Weights of a small transformer language model.
Size: width 192, 3 heads of 64 (1 for keys and values), MLP 384 SwiGLU, vocabulary 4096.
Architecture: RMSNorm before each block, rotary positions, biases, normalized queries and keys, some layers without attention, value residuals, norms scaled by depth, capped logits.
Training: a variant of Adam for these matrices, 5614 steps.
Each number is 50 + 12 x the weight over its row's rms, rounded and kept within 0 to 99. Layers, rows and columns count from 0. The size before them is the row's rms in percent of the matrix's.

# layer 4 MLP down (transposed), 384x192, rms 0.118, rows 36-40, columns 96-191
106:55 37 45 42 63 86 60 35 53 52 53 54 49 43 30 38 79 52 53 57 50 55 68 38 49 73 53 67 46 72 47 46 36 34 62 68 57 54 25 56 42 56 40 44 52 54 50 66 24 40 51 64 66 41 63 54 43 26 25 39 56 46 73 59 41 45 55 70 40 38 62 55 49 60 76 49 55 53 49 24 48 60 55 47 37 52 47 52 30 22 50 37 47 47 39 43
103:43 61 42 31 60 51 46 60 53 50 30 41 69 54 46 22 48 46 47 64 55 43 66 47 62 60 32 46 40 43 44 58 26 75 43 49 41 61 35 51 56 39 52 56 51 61 56 44 61 30 49 40 15 53 42 52 70 67 35 60 51 37 46 52 51 39 46 41 46 44 33 45 39 75 52 48 38 58 61 47 45 47 46 47 64 58 63 44 47 34 63 68 44 50 40 43
098:34 57 34 65 59 32 32 44 44 56 65 62 43 45 67 39 64 28 50 45 50 39 49 61 68 60 51 52 31 51 58 41 65 60 54 56 42 50 33 43 48 49 33 54 42 41 46 20 34 54 44 49 43 56 55 56 53 58 78 38 54 50 53 50 62 60 45 56 56 37 49 59 42 55 46 48 47 43 53 60 37 46 38 54 59 52 59 47 76 65 38 53 50 50 59 47
100:44 55 51 60 51 60 51 39 65 83 55 77 38 26 81 76 54 55 43 48 45 59 49 38 60 45 39 32 46 37 36 30 51 34 55 51 54 61 72 51 45 72 46 52 76 47 64 46 42 43 45 61 55 37 30 43 41 35 28 44 53 68 32 46 50 55 62 48 62 51 67 54 62 47 35 47 56 68 60 36 53 44 51 45 45 48 63 53 46 76 45 32 48 45 61 36
099:64 52 56 50 42 34 52 52 52 54 33 50 44 40 25 45 67 57 57 48 55 70 58 45 34 61 55 50 68 50 71 42 57 35 35 52 67 64 39 41 66 28 62 60 41 50 51 58 57 58 53 53 38 58 47 68 70 87 59 47 57 29 33 60 34 57 68 57 59 59 56 54 41 69 58 42 47 48 50 31 55 59 47 47 46 71 53 50 53 54 61 51 38 59 25 51
# layer 4 MLP gate, 384x192, rms 0.133, rows 37-41, columns 96-191
103:43 48 59 61 73 51 33 24 62 48 35 63 48 56 31 48 28 49 61 59 47 44 55 70 48 35 21 58 34 39 49 24 56 45 32 70 62 45 43 43 71 74 52 57 42 61 68 48 44 41 51 48 27 72 53 50 36 55 61 66 20 57 58 40 72 52 34 48 47 42 64 73 50 50 51 38 44 67 58 63 46 45 34 52 48 39 66 40 52 43 43 24 32 51 42 35
099:29 41 56 46 51 56 66 62 43 38 41 40 62 51 56 49 66 25 35 47 42 54 46 49 78 47 55 66 54 60 48 37 62 69 48 59 65 55 50 48 42 64 56 54 28 43 46 69 69 46 42 64 49 44 47 81 40 57 53 55 71 42 54 45 41 51 60 62 47 52 36 51 57 60 55 49 68 45 38 35 44 70 63 65 44 50 47 47 69 51 56 74 40 72 69 35
100:30 55 49 58 49 49 43 49 41 35 36 41 54 57 54 56 37 45 37 27 53 68 53 57 65 36 65 52 58 37 49 50 71 31 54 54 30 54 53 39 25 45 41 86 54 54 62 39 40 78 59 44 51 71 49 39 54 65 41 39 42 39 52 42 53 38 57 59 78 62 57 50 43 56 38 49 52 61 31 57 34 52 49 49 62 55 71 31 26 57 32 44 63 67 55 38
098:45 61 58 30 57 64 48 29 36 50 61 29 58 46 36 31 48 39 69 39 54 56 45 57 46 52 52 60 73 42 41 40 44 43 32 31 39 63 49 45 55 43 67 41 23 30 66 70 62 37 39 77 46 50 44 57 63 53 46 59 61 50 68 60 64 59 61 58 67 53 53 48 55 57 43 66 55 60 41 34 68 57 60 61 41 58 43 48 63 53 51 43 35 32 70 52
103:64 36 46 58 24 57 38 48 70 56 59 46 35 29 53 39 51 48 65 52 58 38 44 59 58 55 57 63 47 42 34 54 68 64 71 49 59 62 51 40 42 58 49 34 55 58 45 49 64 32 80 54 52 40 39 39 61 32 49 55 42 49 68 40 58 52 43 39 48 66 31 66 56 54 57 58 67 64 33 36 42 74 34 43 51 54 34 50 58 48 37 72 53 36 49 48
# layer 4 MLP up, 384x192, rms 0.128, rows 37-41, columns 96-191
107:38 45 49 65 34 60 51 43 54 60 44 39 43 72 54 58 55 63 50 42 47 48 39 33 66 48 49 66 71 61 57 44 60 30 27 50 58 69 51 45 46 42 52 36 51 57 41 45 47 48 47 55 61 52 49 38 35 76 66 39 45 42 42 55 54 51 37 39 90 26 60 48 56 35 68 55 55 55 34 59 49 36 27 64 51 52 52 51 75 46 40 59 40 72 27 72
099:39 39 53 51 19 56 35 51 42 58 41 48 45 59 43 49 47 48 56 59 50 26 38 63 44 57 29 48 56 50 61 54 59 77 45 49 45 78 41 33 48 40 40 73 67 65 74 28 69 49 67 38 47 46 58 46 35 62 43 60 54 44 52 52 42 61 70 44 65 52 26 50 65 46 59 49 70 41 43 62 53 38 45 45 43 53 53 19 23 34 64 46 53 40 65 38
102:43 38 55 58 45 36 53 49 42 66 48 56 53 64 71 32 49 68 63 59 51 42 73 56 62 48 53 62 57 66 19 45 33 35 57 64 43 60 50 77 22 67 51 41 58 44 22 90 49 64 49 51 52 47 57 53 49 46 60 54 53 39 50 24 38 54 44 33 46 41 58 40 53 39 60 46 41 42 52 47 37 29 56 48 51 37 29 60 54 45 40 67 53 58 49 47
099:54 55 23 55 41 51 45 57 62 51 67 64 44 53 63 38 46 55 50 38 57 60 68 62 48 39 44 56 39 63 41 43 77 51 48 59 48 64 58 46 69 38 54 35 61 51 47 32 35 50 53 36 48 64 57 61 76 59 50 70 28 48 51 49 48 59 43 46 36 42 59 47 45 35 69 44 34 68 64 48 58 55 36 35 48 25 36 58 52 73 43 33 36 54 44 50
102:66 60 52 67 35 63 51 61 65 49 57 47 39 33 64 41 40 42 28 62 38 55 74 42 45 57 26 63 41 81 41 52 39 52 53 49 48 49 45 51 65 32 50 75 54 63 31 37 31 26 47 27 44 23 46 62 57 42 41 58 48 37 64 26 64 52 33 48 60 45 47 50 43 56 69 42 61 51 36 47 54 38 52 54 53 64 61 39 50 66 49 60 41 44 44 54